{
  "activation": "swiglu",
  "rope_fraction": 1.0,
  "init": "uniform",
  "init_std_qkv": 0.0242,
  "init_std_up": 0.0242,
  "lr_mult_down": 2.0,
  "doc_mask": true,
  "steps": 9990
}
Each number is 128 + 32 x the weight over its row's rms, rounded and kept within 0 to 255. Layers, rows and columns count from 0. Numbers have three digits each. The size before them is the row's rms in percent of the matrix's.

# layer 5 MLP gate, 1728x640, rms 0.0664, rows 321-392, columns 448-511
097:140098163106176124104087130077057114134149134116172094104155116066108103166103131061134054186184114116132138104175133122139120152106171095101181167115113154148106129142114164069159148158151123
099:138115120106090148151127166132148146136106129131161098189165114140142129115091130053120132088143155160147138149156090137142089133065116136169188128072062102125112154144124203083078155166072176
095:166150125074165165125062076146123065133147159113129067126131118114151113142140110161154130067070152142138151133119160135118151175097166121160150134160151135090103124133142148111195096138107158
099:154136199116073117130161083148071149111144146215093091153189134099172108124166199147155141108161126082129141142101095166120108121146101135130107159149159147092115127169150158160115208133116157
100:147174097104070151072142159112142123093115104137166155110075121198174081109139137126133142163132154123097060173058147109127154107108116119101130130086099184146108102149113077092162125082123128
093:170116121165112132128087138106121113090146161100090142125133129096127100146168187126125133125099124107165113104114101163092108139089061131124158146129110150189107153099180103144074121161134116
106:255184129143113135142130154137172125083157123113147143116117120133182146082144168100179115062137120100144158161125088139112126110092156145099175095057085139144095115170093131101170157110160106
099:163154111172111165099116191163165157107130115152140077147104148129132086098117194166107117234096140110140098143158123166115089158078147123143125103061106181152125172129131153160122074141175170
100:094115161141155116128129124117158098109105085136161182091151165158113128148083145113132118182123128105125111110111107147142099157161135078169156140150136148141128157126120139108104141141119104
101:126107100102139128150154079092148117117128097176183122161106094083116085162110153160102155148177164140171056106143108085151110092124079078190174108112103142161164126101111170134094133158136135
103:132143189108084145114095097107119120092149149115168135110132100121159122087173110131129129148169139153146127086172076133155130127120122098113150125122149108104090125067152107112130171127132155
096:152113116141107071093126075092161165109164120115057136134168121082192149167145161169147111136116133197136158103135149180103157073179130100062078099093075090138124081124119116085123120183048137
100:124117099153124136103138181100121167121112124156117129086222124068093131116151147178166133118154163118068106138122100098120136135113131121119085110148218164129113099105127138144090091115153022
100:098144101126117160151187159197107067090126117105082132072150145127219123089126159163094120147137159130140074078122131145143088082079125138122158123156151164170130148118115123156146099073171119
100:116176102117114116129136108146114152128076220189144159146126178112103115141143148160122161141153135115107137106138145137116127102121104061145099142118089135083138156136147138121161086132140150
096:089098089100109129136144126138064098082127108093190089125095110142121126089165132172124099102107110151152042095166095125118153114078128141177129172114118162147124093172123120135072127102137086
099:125093176103158087124117142157089106156100142159128111094141103081168137118080159103062165129130083147126158106121143088133113170119107146080129158131138182092132130142157105157073133051064082
104:074112120108161149114144175085080171151113113139055153109162184085119178110140184043134110101119182132140129060171081073141189111118061132151120115133126130127108171130064153116082130122145141
102:096100139148155086125123101134139157149085141157134127123136158095157127097137118045093110118101100145150135159186107150142147212131091172148138094142090177100105170122143109131115124183120120
103:096167143103147140091140164150091147144090109162156136091124056137160166106137129107092132145127100135154130136152152160108095133158127099122109130139100120183116138159079128109160146182095077
101:084111148077136181115082111153138119147089162130135101161093116186080105156168117082078115222139116113114139142113184138134076121144141126144177103076128154051101124126117171144150128128125159
099:127139082148134170071158117140140102114121095142115106120104109088157140149142069124105078091166084149154080114153132086175106171076083131170099127134090170181078133161107138170106152148133182
099:172093115159082216147131117125128069046088104129203172138140190129117143124094147164182103102155146128140110062162143176155131151105121101133089069096077108083119113109194147072081133105126136
106:151136143120122091135141090118132126112126131133125140107101127108141081150129134173095112135152136143053156094120139116134162119127141066162149202176087121131120179138140143078123200159151142
095:136101175059109124049111112169143099143136122160125145144162061153133126089152098107138085177129083167140139142114142116116096110108113149133141075161173122112073137068139099137105147147072080
094:110103177127068089127124111106086155075140116157124115186178149138131113165143120131149112102107096139147124039196048162169138118191160107078070201099102180116146106132181088092092137087111156
104:108141097149126098075133175132145105098135074083096091154056115130064152146149157166112139150104144074146147124121083143142164129113154137149140121131124128122108163124179088115148104094150106
099:186109147148123129147040130138105063128091078134123115091110111158126112095145157129096099081139084194188119112142033091115155093102096128122196154111096107129128152152144099162096119101114147
103:138144169164077078189119125129175162125136182100173164149133176130147065099138183204142090123124114158115130132150119190118114099139093116097131106104126097153064119145102152144101158110132136
104:151134062109172104113076146112122125126137113109156138143070094145157115129120182170111097122210179154109118174141151142193152168137104135155155090108137147125124106122090142117122141150107194
105:173134133156172133124122119141096150107119105175106150132128210133163113193127130150084120141133107133136143132102135097124162074130116155142126119132103120107103127127154097120103150076099091
097:136103115105164088140110083110097113192147091160124109113117098167154127114103112113166117144128116117103146100217101147119087134145135067076125159139078148088166130132114142141167061100157151
101:130170124084145107139103158109121089094113127109102086175071095132156143191124118141227108149138130111081099094132125216130153143126156120067111159125114150082169103116079170099158150092132141
103:097112198059166216096111116149096181099164088077109097147140122093094157132118174092151115216126112109150144141142121153144160125172073163086148123179104114133172156142105146104144148147115135
098:159115096062114178103133170137103160077116160072126110107132116194151183125126114063132144112104108182083133137186170107140124141086112062137083166152100104104091101160119075131158136157164111
098:117099148159141115113099187098094133083181111156178168074137187066124086142112139111103088070101132154067152129136143090163133091088142165141114177107084102131103128138096126093151159158107108
104:125143063145106171128141088094089155146112128147135148151099137145163129183073164159148189099166162095129126157144108147144101172183128118092151094092164125111065121168167107110152153086103106
097:114177153154101149125139112169122087100118141133170093097182174125129120150070102133142126141154148112108134068186111135203076072124140113135088137157128166145103146143145106082095136175097118
099:119096139113139143112120117119166169108120140063155119135117080116127105098153140122135160105110134145134101104126121125140124171059114166117181097172090107141112057113119083138108134111085130
098:148071128123137077115141100130178146120116139120109111126129077130134145131120075124051155061187147194150165134150125100085102212168150111149080118136181130100154151180165198164142158130136170
098:185093100080136127176115115146092114099153089083104121113152091173103130156097111090172133123153142122141111157107075114102174077153107108094179141117109143164119200119150195148124188147110166
100:107097115189145147200169138171134157097126157079128102091133121068188110143160082141092100107138112150140162167111056084123131183164105098164153124168140105118129131172126116138126101102131112
096:093118174163119100109128137144103156126120114114189140146162123133087122213079137116153126143129173095124091113166118070088165113117158132099124099115059206082119151143130152086087157123145114
103:202124137041142174134179078110143131145115166145172128154161154129076134146175119172076124107127127191109108121116165161114118065142081087117127110149143056126108102052167133117127057125138104
099:098174143136118115115155133115117165091185121130149103182092131125190143138186086122115200143143087160089107108182200159087157091143099118135097173080133084131145118167120138095112158094143120
098:151164159051120114115112174155119098142096112108241157134128067129177175130151093095158154117106128129061046163048070117172111089135127136194055154167092074152140119060088195092094178170130097
105:080111157125107134115116104146129119142143100167099163124155129158143137169173090144153153179074156146152153141144146136121140115106143090186094158117116148111033091135128119106115164129136096
101:129093112153090189148097126143163135117091122135098145143105197134173176111144118160145143097110085174136118139147148186124113100128077113088122149149079105055119114144122108200114173086065150
101:182115154123154111151129116077178165126045158154125129168113147123087142127110102139065112122159142116168090110041140097182135188080163147162103143107144130117073135100147098136122119062203150
105:101133135139159081121122123141151132159169151170133067184166133104098088073081086171145147156180149122068135101160056097145116110170146133146161088167153114065170180097107123100095093114204105
101:091071133158170134172074122147107174162174159107110123149109147105127126154116112113106163179118142150168143128140116125115121162166145116129088073194049125079145129156080099114113128177150127
104:090112143131079155112096202161107115090112110128117133127125106089125126145135159073102167112153122142142052157130095116024136156118124089135186150094126121089146165091153149113187110090147116
105:115090160107149105219144146145131150130095101097076146115118152120127131106149072153134174125151100153126180161166089131123122118115109098094162137126135137137118165163153102148145085169097108
104:096150128153154113102145133156135151092092106132087145145153131148117143081147128067121098129076140146124125130138076122129131100091095216124221082124080177134137134108077155113170169129139160
094:118110116172111134072084167120160115113098104080144178115065100101116160086124146121131124050093139141116130122090113132141127173076147180149131050094094090159138154150178155146095129148111164
092:146140104115105153123082058093172146110170143159118154168096171124115135102073090174155148141095108149104109108133134180156129086127089135134162058150108184116097073057177119107082143173105133
103:120193127098127159141127121048089108139111140177106128141139126136219119149126162197128097114110129129133084078102096101167131034083124083153072149131136202152173090118149152141135204154091120
103:146073195153106154133151136103124076084100103103113126154141207161121170147105076146075153104170203121120121105133161125079122136132131137104155138134132194135128164125094188075155151119159153
104:220105145094146175127168113139125176136129115117099123123118103142122028144112177166149138135120147131149120089121092090153131151138145113146136112139132103130141126145211128099168135157120139
105:126122133113171144110140131111143144125165096141150119157076112143057157171134137141069154114204090145144162142141113085114111152075138137061133118127115122113103105113132184165130168114164134
100:120168116127104098116109086121147186130152100107111109151062120149144109137179115100154144146161152170101142115085084158198157120133089125134137101128076095136121161211126130143172111104108096
102:162173171098119098161068125121115106157120177144171087140097125152162102097138160124113150150139110156113132104136109103122143111082132212147098133129116087127145137141079129108121086168069174
100:103077127154108130088119117126133087149115086166089172131180089140201154134109112182112130137117126147096090138132162134104073117156119089156100092143134143102072111183130121095109058129115143
101:105115080103150106127151143161126106144159151138126067150146110164167121127131092140091087154100124106098167139080100097174109139126104116121103065111136069126108143095082149146122174118115103
095:100083124159063107162089117146113097138098084155040139086151148128102132093070125113143125189145165104155098121111041109179104099144172153116097141148164190145097117082115106162197156117103141
099:113077161097115170172124123163113134149160141115071155085130152118136128087104163169108117110097106114114143098126114145103097126155169105117174143133127173198128128113146136115126182141158117
098:174136056068135108164070120177177151069122073111093135102111149133091115102167101121082160112110113121128126166109085097135115134122129090077147150154107112167123170108186122111114151141195071
098:141090169157164083161170094107136141124160132138088186117118177124113149134168054132167167172084133096137087130097138081098113102125120102125165126130106100101140122153172121077158101139102151
092:116139081156120162137078155054123090154125087134113121104117098176196129123117173101101150151177100130123167162207085146119170111160147115152152120168093135104189117124106168085135153162148123
101:116127128152072142100165128149137113116094155156203122154176117142114119033173155174131083075147105142114133138152130139178158118142158140117130128122126129121136191171091135066144113153115116
098:096085150132120115139078084163182159127040104118076120171134079081102104140150090095197133178178096171116134174190094106122193157149154080155105147152087099128069152141133119102125152130078111
098:166121084136140170131122161103098140096115171114120063094118192137090119110131074141093206112140162122132140119075141162100096092182078141131193099102144108074154096171151048075164132195175142
# layer 5 MLP up, 1728x640, rms 0.0701, rows 321-391, columns 448-511
095:158089082108184095111180150187101081082114156048138087073125137133118089116118112124107142169141098119148168176131110145149146067132147174091169136149131137165133155070166109098098168140167153
101:133125075116105113101148154153088070142161179088111128109141153107148130112165109146141132149080169114137178092125125140088102152100118122081132165126118145113167071102125093128173130140150041
097:097122122064101131119117164179117174086211129073157152075096104071154093108118149116164094126082150134156110130074147066172113146140127132149124156163115129149161159198176160139091118136122150
098:164120157169131133139112107099135115140121154144100121114114142096152187125197084134166124148141129107163126175171129153093113171145122206148117132108124100153137137117104161092130103053121141
101:113075071128133112122160155123174005054120151149063101149147135131139100127161097168159176167148075161145174152146168112134138152083101166101096123091154115124094108131131106153126162154134152
096:125161168135078115099131060083126124110118143104108142096094158138194139100111106138154183173106143137093146159135116158143114150090156122128140147177086096159070116202128128105132144112111067
104:195122125140137091098125141177216098146100130165141115183130111130133094117100147211195103104064098123127172147128129203076161130128172155113143120106117180161119094122178124156182079119117087
096:129100156065111120157150045109089092152103115080089122077102129144176110132181117060113143114139132096120118101093090092173148100180159134093175170161117084094077123130055109080124180145061089
104:098127141162141116178121117096138089095124082064169158084118113122107126170171169111136127103150135125102124111125144113115117114097089087103195137125163148213181124149125153111070165100186068
095:135148122167118136109140144128184102070165127101094131147092093061142104146141139121089103105175117119136090144144104128109139137118132153093157079119136124161139173092154095097160090148114073
106:092128125146144190107123116105093064187119207135126158111148118109093145221126130164103108096104126116154091135171082097130101158113114085156072172162118151171168201124068174167122124130136087
096:105149132068108130175134062147101093158117166121147140171123118164128170099126142137088152206081129136113196134178173106116104202114175135153111186179139145165169126140086183133243124075141146
100:053141147093126139170096077089155152168117079111087080070109149091097094068127100097097096115151141104101126135132078109134117091140117113143107146116069159125154107134147095126129091142112138
099:125128091132163127128057117107088129121098172066153151152115114108094179092127165120153136127080127133150117157129140166102104075135182132118133120104100082125104094109110159137043146140118152
097:133180133162126103142100107138170113161089140109191134147126133101138128107057090119123147144170121130099115144134171126152123112158097172152145147108099083113160154152137103124088118125114135
093:097118147074154120122091078188117136147096134070150060147112121107141065162124094134158177143111111073153099158135110174126144214122154136168154144137172095138157142116124123123130122135114117
099:069163109126146157154097160139120134134177131077083095092145111101096083100077146113180136124141135104182132107123115143134143096129089072119134136142189219093126124104152148129141132120153145
100:184119136069124142113073116058137114154037140159108199109172128124168152137136141090188121133163163149116138112160078118143168150162119070147116143109110102136133155126140144129104096233159115
098:127170168087154119111081140125120166156128179169157088141117174144170086174092106109084134137134133131144138209144122131083121119133143191236145142203165086095147093144119184081078095166129131
108:090182124191156106129123117131056114087120104162128150133138108080159158132106104125140111090154129099159120158152127086143152166136175158078145151149136147141093167133130144117117143125131159
101:061139153131184140131121103121146106084151057115146106106091121151074124112136163104190107055150103149130208161045124100114191176141113076167137162127119091136168038160088153175120139089139137
099:129174165148121108219066123091152083110125103121115130157077146121157066152098096103139152155113128158073156169105126084117186147230109145144153181190144108156126136117156110081148091122177149
099:139102113129143168098130118137095150165111109130157070154149086118027142097150141109120143131172146071150141155119060071104152155125150073179104128158194124145060189121083187131120089127116115
104:102176069179202110145114130107155142108059138127103086099164164112159140124145104124138119086181075149138149161089123133121135117144137113102137109144055101118125130151124115121102162185144181
096:128161169085168138113140130076148097118088130095076174091161135129113058139121133149082169127143147111136101160114154150127148138089154077079119079116091142145098170142146141139196156151088076
094:148156135113076165112099122130119091155103072116120167153097189122138124119131090113107093090119096137079099165199121165223119106115129109094091115046120083144123134166110156166162134130143086
104:211128131179135148131161142192080154169157109128163141148086134072126085117108121090172154128156201170146137084149097150115133103149050083078096166149129125111147135165093149103100143088153078
100:052132152085072130128133081100139097192106155138163115100126147110156179055129115151115135167083214103074133079104131159100091162166130170096150162148145175131136134100121150153115112094153104
107:183103187094142172130170130160142169152115104171111112158116120194177122101137143136126152136084112099144098134162142206111123118143103111131076081138138106044139160080132142199130143050139113
101:082066142133153169171117095150093127139114129184122163127142113129087100165076068145147114083123146127162133098098123113040124125144082129113124154154152095125144041175120102151147085088116089
102:127120158091111126112129076130192142068174129119144078104145147067106122080145097122132148120128079130128126136142177144099165117115084095185116099126180122127074100172123106161162177161145128
097:122125132142162103174140119081150142120116146101130127154176065158142151105115153149152173101066096098089129087205122075168072158048127092075193139151094199077136106100188134105092060107155092
094:094185174091113145159132117101113145105165182145123193170122090109141137109164099142151062111187236141097151147152173119156171146102124139120092130139112175096110112070103152171089117151145146
100:119119140048110111102101151141124160105176216146096118128077193075127115178117122127182127119140150128197127159125111136163150099166124103162134124153201142168144144144099137101181159130113115
098:108129102136111184157142184163119147140126129120182142088099082085189156158103111117166152072132154106120099174155123164072080146119092111104150076130095175087140134174084068144031088174084147
095:136115205074096097101078089096157140128098127154143109109097134107070137159129120094103156166078094103126141095128115179090089136170148168146089148126155122106057093135139194087123166114120121
103:172105087134114108093086125102144110118072116109127135093081149072126149090107149134124118080149086098073161134130095177100135098158126101145167124066134185089125092103113120143129143049128124
096:153159126109205118128118091074145196063143112157132144155091134087100162092110191166125143153106105125159110041130146135173143129117089153156182148113099084087163099113125126160139127088132118
099:104150150118128080149165162129093175127218105139129139145132150140149101107123154075154067100172146116083096097114146170142073086109158126139130125111164148099157147180099104110095120128130095
099:148081114111148140106149065123139110132125122099175127147094087147134108164054098155115097117133114147169153137195154136118147103143094132176097169098145134103096085122150159127170124109191168
097:158106095113185113045112107108141113130151112114128082133136078117113122103117125123129177148097106198061117103102200112115134107089109115144089102112158102100116103167138126102117102156152131
102:119132111139080195179110167170136177077122174132113073151127086140132157087147135083115081128065132157198153133111108108129118091154152117184151132144182110112175116139127098145169084164082103
094:163119164227127128103121107170093094171112175152135132077084095127149087035119125124131141113067109090106113146082110083120131119138164119140158154117124120139093144124179116154088118078116120
098:107145099163047103059162153131098157104132163110143105099081114134097114142095137126124172139144106102135148110131062115088132155125125111163139101101106102108116161172183099098103159162075143
097:129115149170156108133059196168138100147125189125122112091118113126146043176127138138168054159096119112123095142129148100108098127079110173094117118120115171128194127115121162090142112119107150
101:053125167067137115123116113107087149154147110135121090092172121091052146153118135173146125121115080120124163112133157112070087147179083096126073142088129138072136136168099122098143040119139110
102:192155133114113092129094118117095086100082093098103115163159119192132156099097079162142143181095193174089157084167110155137111097105140124122138079168161128087124108136151092159141071128100138
102:115160125136167095097095153130148121123120110186147129172086144126132121166159135128113124139110128124124134122093170138153120107096090146050157101179068174177165116151083119148085073226135153
097:085117129132099123044118116114130116193127122105172149095136075110135144109122121122105121118081128164135123085126113079119146098155080096102131078172123097135099076122173129126086158052121188
100:128143158159108090075164073105109110188110100172175170095146130159150213086098102109113155119140116088188080117132127170097182122051095142088112128179123133150180131110108120165144143158068147
100:154153141112160108109164179088107145122132121126138113099126149181152157111146148176084125057125125059102103141134106161113109095167171110135121120209095105169136117116081102130157150093135152
102:048129151170166092155165174157149084133108122153106129112108093121192090114126083131102115102139075129133135166193115105143103153161126077132188072178133143105153129164138127149168119117163115
106:198112107156177104158173137142185131149088077112138166171123108085139111132135094139106198096135116126126139191185113111187131113154133148180133112112162170106131150116082118112145091107125079
107:117153155117097120123127117136082140110158155160167136079169148150146210119171159205136114130146130183101158152096125131106189117210109070129167084121132081150108108102117125149158165142074175
099:130158156153129143100105170140140122092065129096160170173105126143102141165145116115113152096138079132138117070096104118124122151150085118156106124175120138145069133136128126078092149099133148
091:113135115143111162116124171146139082182111117129180109121142161071121112134119119141131130126142126117116137106151159159124183161138111118080091085186158065119134142207137124147080081132083143
097:123099085145168093129113094048140152106103123124132127167185122128084105092162085136110174098142160147089173196121159097156105169132127104100180102168061084053135153100111105173121135142131172
105:063124131094089134111128150182146118121108108118133096182135146087141119087130120126150108115116150127123114116172148085066190129130149104110135135147168146155149165118107139070197171098137133
107:090160150127111064163103103120050135159200095102148168052196165142131154107158122047136130149113104126086050133169137125130167132163142090096056077123133138102204168165080136114081127071133151
102:121089130132089170146110125109097134098103131043116057188113129145085149127108123100076118097112117161149183133157116131093127078108183198138159140149123107158057123134090034111104128137149060
095:190119212105133161169132113122106087151137131147140138101143139155118106122094128122156115080135146025213180133096125113165100064067127103114173125157115162134105090157147104118119179111136161
098:153120163073060165172124126158192144145117094140157160109120153185146129136153109115124111106142084113104124142085156122103109161118172102198152101098159147136121156077122160101154121112103076
100:112128112128173124172219137125152168134141105113174125126133175174077143108146115140093158091189093117175112105139109056116183130117119124133132101109096111108125166110105089145134106153159182
098:154124048116163117138127100151096122148070145118128096128151123161081154094140148115108065088167100176140152095116132161087107055130157108116107131135128083141171103138111131097141189149128131
094:117170085160126151100129094133128110076109123175143111129121147121111108122149146137138092158120143174135131156109137157121117108109061138122136101092137138205092126105107169090125135087112117
096:134174188098123182106138134108092139129087176165134141142155134147098145196157119124124074123176166127121111162146100118158176104120108115133128070087112214112153148117136133107135120115167109
098:110113125135102128147100114148075154089148208153165109150147045157141160094098157142159023151151114077187113181170227219129123135165158115152107174138135110172092097122030142107130151101159184
097:149130171132122076120137143149167125126078069148099065143155130146114134140096150151150133125118120157122089044059153105112116115183114088100116121113146151173144074126153095135177104199125063
093:111105213123170158097105149108132138094179179163121148112156141133146151108111150114097116079164170144117132106120105121115144108124116130158111131114109108124205073124084093145107120082092145
102:200188182076185125149110125135084132162142122105073155075117135089146114135129077113111152123152142081105105148097140144095129060178113111156146138173118113142110092088153073183102102121191168
097:108130155141091184172152128168089108098155143110118110115141144209121160081150113132168135108178148102165149105145165169080133111054169173073067111064183124138160129104165130146120112148141079
# layer 5 MLP down (transposed), 1728x640, rms 0.0824, rows 321-391, columns 448-511
098:186105095141121125097170099148157111113089151172130154145098081081171153098161123123111139102056093155110139157121099174092165145140098148154182130154054087143079175157135127160142132034159117
101:123100111126112132036117115137124118158132077131132164162174155161131109088147143147095150080141097116118093086098136145094162122199069145124101118151141136105107118062196040137155117144175114
096:131164112207109101079163140096096138181138129144187141087090122126125156091089122172152094062164065115098117161124126113104065149186118124130182104087120080160133126178181073122143141156168073
099:113093131056190104151074117111120121143210142183168140094119086157143112109082144071111174161141124122097136051037144087158161053157124162096067158110087156172070128131132079056133065129133125
099:099176109125078178056102119119141151148124152168103049182166112148126172107114159059139123100192209062103180198142138135146093168047133125126114118164150190152097132098193075099173162124151142
097:141197126116127111137112157139123093133170162132107151135187144068189096111072114112125131144117144106128154121118112130099078072111099102130094136073116171153132124130167132096139122098183132
105:185170141121121120069131198088095101113161112136107136105118121122098080141093194116158109115102173111095186125136110159118093100080161155139068140152103094104163063132090159161166151092090095
100:150133098106205113163163079081075117151109106142144133105138088105140142132125142151107153129077107074136107039129112106130137111109109131099166155165136117092074104157071162085111157190085164
105:120160087069117097091128084193116111131109034072131133110142086101107137066125149179107140113191127139024105151144101126093097130091141142144124163110139139117136165135101145138108123148160101
097:183119152121138147067081144152069132057103091113108089096132101118147131147145146123156084116116088125133169115147147110052151070181150165095194134102144127158110090088180117140230083120116112
102:144154136128130165061146131148136133128127073105118117177106151142118164154139134151130133131150095119206165111122120137127150090123101134113080114183146124104080118194115118131098163109098138
094:096135169082087160142095126126079121129107123120075146148141109194155077057147147135113113158165107164183192109137126126159115084103122127118089118157146137065143115098188177101162208152202153
098:129195172044150140157170104126140119131203094089109123147126078129067078146187120150124071112161105132164148138118153104154128154142074112135149132140115172103106091181101159126086151160151173
102:145163134119121099166150133133065186080123137085135083115105161115127106135124077126147058043124078112127073123131143101143171100106127119106123188131099129095135129133038172171127123146082175
099:134159162115110084172115138152126126171153115081200188205136105169123138157097133070138115105158045124157134105110126109167117127072085131162081108105177121163099117172105142115137072158140206
097:188042109156115095119073190127173085129134136146072099125171095127130156150098106143153132124191163117073134246159169113160156118084100121139113094137139053108154169208115131089102128156178143
099:139105106150128120121171153093134121070138169107158096140157134111170109114074118038124126133130105099096077065112162065216091064141112108126176145097177149123133079140144133157101132087131115
101:148082143095159158132106087188116135145108098102161187106100083150147082073112105074125096111105156112154121094141099071109120131084165159101116089174200156072154139144101097110059098122096136
092:088095109149097140154116115056178150085133171094098158160177078126093114139223119155201119132138126117155127091131218151108132142184184145090145131119087118156071044111139087144127175185110171
102:120168174126129136135101126124085149076100194130152108145123144160124156135174123107122144125113058152104073152192125062128207099096132156077102079147101137093179130167078218117131119110142122
100:118103078115130143126120128144146154066143096167167132131141096107119115156131106115100126162120188155103159122117130112090202137085137124107172059086150163143151099123063096146104119098113095
098:128150144120054061132097156165131056094132186106100103102104112135111130167145169165084139142186153187135172142110146170053132121115093059140118101137092136107103111142157091103172096099174156
099:121132059116136145082153151149119152103117144126087108078105120195131143147134147103133168182088116116127161097132163137136175150151074122101107122111126167156129084118092115106158095085103137
101:116151134119129146095160108117124103091124148200134142146144174151120163116146147154105093057108092086119112107136124146135100168178091185071156171121124104178144130188141110108122148158109118
096:145174122110145127196146188145148169158135118130124106155135173122074170101131122124076121115133094114120157151075071166144056173144116085153142102111138145122096162114145111155145069099102065
095:185119105095160092160164051158215093177133079136106123115091115186166150165131118167096124103132178107087166111185163161181150066137154141163086085168140095124202108133169071129125181072134088
106:106105102153176144194099072171162163111097120151101150157137122049071069145133098128165118150095181156101118139131098128169127109113053128168168163143110106114128128139082150131159087134082150
102:119077084132128196037175074126087119141064124149126091149112116082133161141124138148171138111136108140130178133085152138129170139109142161119068116135170067164088153116113165139146159088140145
107:117154105158177156117152160107103096102111133151126090057141131162086178135114136105134184082065132162156121176166110140053169131132094150129102110066147166094106158164108141155163192064177110
099:123055141087167116085100100100113148095116125123132154150090158123148143106088124075131145172075134150111139125114098121094117076094189139155087094162111101159111123126111159088120126119160134
098:123063143124150141059114149088116147111127087132180150102163158109071132136167153078134128088164088146051137157053141091067105133124116067133131096077082073106157173128071134120130168146075128
096:167111135128105128150079110159079122116095124121125119114107159126104079112104088187032097100149113155144130160183085154094115094128111111142104108108048145068150169132131084090146100137166106
095:111140188098177132040149138154115101097149161136141121103112194123083106164173155105139134137128128124127112133164095145127115147112101175186118092140133134086102084109111120154126192173175120
100:119108124162127138133161145123081122138163135185092185121102138144154159114138022091112139166122149105172135152148158151143115128170117128164199103108188162152152131112062213134130115143134046
100:133104158187094159157103115150101116098088217148126149163160146158137121118128124164124117091120097129127157172159178140109123121125106135150124099159179138126124179136139126156158097099104120
093:169127176120147134105134136116075082109115125095118116105177196106090172124106116174169162141105050174144075156121131104099099129103106096163165164143095125120164126099071138142122152094149064
101:115133117116165158080150111143116135138099105183102127144152146119131088141153080140167093146125111100136151156135157123094161097071115141184133085064098196180162142099141139127122128090139054
104:139141109112152091127054199129132073153155131139154112140133140086103082144098150122127222082142130145096132128140097078064103098129147138073099130107185162126123095131148143132122108107175106
100:150118055087139166112110103132115140088119048104184121159090146151063190108066103102156110123116203095177157067101136175154115117137133099097133111145179137106143105135162127122109123166137073
099:107164074120154118107130119115135153168131140153112132131131066148151139141110126124065176156168104098085088105127135102132099129146125048061113117134102177149118079109120126135046137144156101
099:117145127115097107145080131127061067137131125062116123114089085098197129146095098098102127140195145055105137114124126132175075107100107116117130131117150103091146133154148075125148125133137126
102:149130142118121112135197168072082126161110093110108135116132153146096126109130104160139178158168210116195156111142113088134094168126150088191127043096123106151135181130208083110141114140096161
098:126119056122130127116092142129112112158138082136144166126126095129083158131172107093149163092134093162144116221153109134100089128163110142112130152152228130100157161070113123106191112126122126
101:106104100101105127129166141208130145106119129141131070105115083072133108138047151113154144122096156117053088122134119157106116181123149161118152133146135105123093115174129121109088195152202130
099:098084125156134177112129153130172081133072180161141118102178151102179120177092188190154102126098125094155091104075152098148142129174112140097112085156143144171214172116114160146113160164137120
104:127141169104184138113125109215130168108130161090130111023195151083168166131100115178162140116047111139097049105119135088156174091162159111181117147128152096120090112171084125148163086147141109
102:151108095100181132131140052147088119162086121140158102121155209087132096152141080141118157099119099089134150163162118181151156138117131164135106122113104184113049118124076123049061173180170094
103:113098178095115140102150146131110143166177195210077112098129144174145180151158119150103128166111079082175141086081130081098130142138117176124152122109095166099165114108110148161158159128131173
102:091065151151110125122134110161135114114162145122110111091093128053147130116182111134099149084130157151114143124107139089077075105136126071146190108098125149072104128048172130133136146120143165
099:148125123117164154128100115132082150120161121138138170117182126212185104123107135101114155090134126114172115119092178159127079107119147145114166077141121101139130113006096107175138103163118137
102:147094085159105135135128120152127134167107189141075147074117139063134136156163113155093147115098146111188160148069127178101200121161140092138113170189153112135090105057102121132164097102145120
101:120174130105135104091128127086110110120131072132097122133149111094060094099091130118145075067080178085141121081130145136126150114094115081114096115125123183153135123134131150108116112109109162
101:127186129113187151146191142174190115156110042090140149116103205124114138141201041171140061110147104144113093110161129111213142113154159103120155116125152158092114150141174184154097132213109126
106:103135091153124113112120131194128137176165107129114166119110107126118154118105182187128132086138122140136124153127109109146158111156125126138132144196118146062131122094150127162105099162156131
094:087116140163163158164116121121123150177081099114097105160159099131128168140109138087159158104169154102167156171089070125118167125152163152153073144120187184102105106110181217165119132106121118
089:126158157175114086112178144162077153153095124182101155107091116148071131145125122129125081108093110067192151138116139202122105149090147108138128175119118163137143092139125120164112154134087082
098:060106171105082129184187155125163122133147112088131148152191132086145151073162095128119139165165108148172084198130069105093135159159155096102126142124160164206158111082073141117152089175040130
102:141177137145134078079113069067074066052139165145190144114118189109089159153094114145124132132080161164185134179151121148098168147127145088107088116228139157138161155165146120118171148165111160
103:145125119094144163162124120131129171168156126134179121113193177184143123145149136106187135163096169092160126097167056074141125184129098127116139097187096121135130138118115151112141138096108153
105:064153111145137160109102197104143102114111059161120166128127148156064085075123204133139182130184136145159169102136117113112121168109152117094103177127125141173092092132155105108138148069109148
091:116117162116118177157089184188123166154166168137119127136126176162089088118169137132176150123134193073136118117110090107114128089197161137100032133129150194114152101152183232109108097076134155
101:195094124134182162138188176163130160108159128130140108126155220127112104132147128198124151116110134128145103135102152157168111202068163122144121150162165144108174095151132105217159193099157146
100:177161158111122121114169168094144159110106116129092141158162133104197154058141108159116156133150137107067131150089131126166048103131139076137142100130113136126138145132129132139088137123156159
101:100136142142110082103113169132088120118191114140154107177126158157095103115140163115131097138141105126083146143190116096139136087150105164129135177104140179086168132105121145111121101165098158
096:115174128128122034109104118107113138137064137129123099134113178136155137084140100085129112074106090093138151048172113165140160102117147116119167126128164125163120145174114148164124125125140119
096:093158144133145092139135125143136123057143104140178096072107149173159101110142118140151134152133072140095104174135156153163095132148132098129124101154158127036171088082143123127123134110156107
099:097133168159174089083133159122087130171161206146107130130179149135113148093123165111146113129167159150106143143051131132157112111157137064169181106113097160133137111134117102151110081166146151
098:113037123137134123120158175121171163118122159119185110169209069118146125155051083115062126099135129121154078138112077113114101148093109159148156195115150091137108091188151139129090090164131097
095:042166139133040142162087144154194191118193117115071099190091138152134134122117111144175066107108121164112093143104132102127172113150086185121142161081204181119114112131142177112127138126152115
102:118131158126107122164172142115101156128155116139042178088099095145106075157159077188125116161137108139112083052074149168101093102137134162171061156107105068114081082065127147156150146191098099
093:117140120137168131121134124085116156146112181151140113069112157138169108126151068155143122147123123114062162082115085061154145026092103169115116167142099149148127120134138164101148049115097123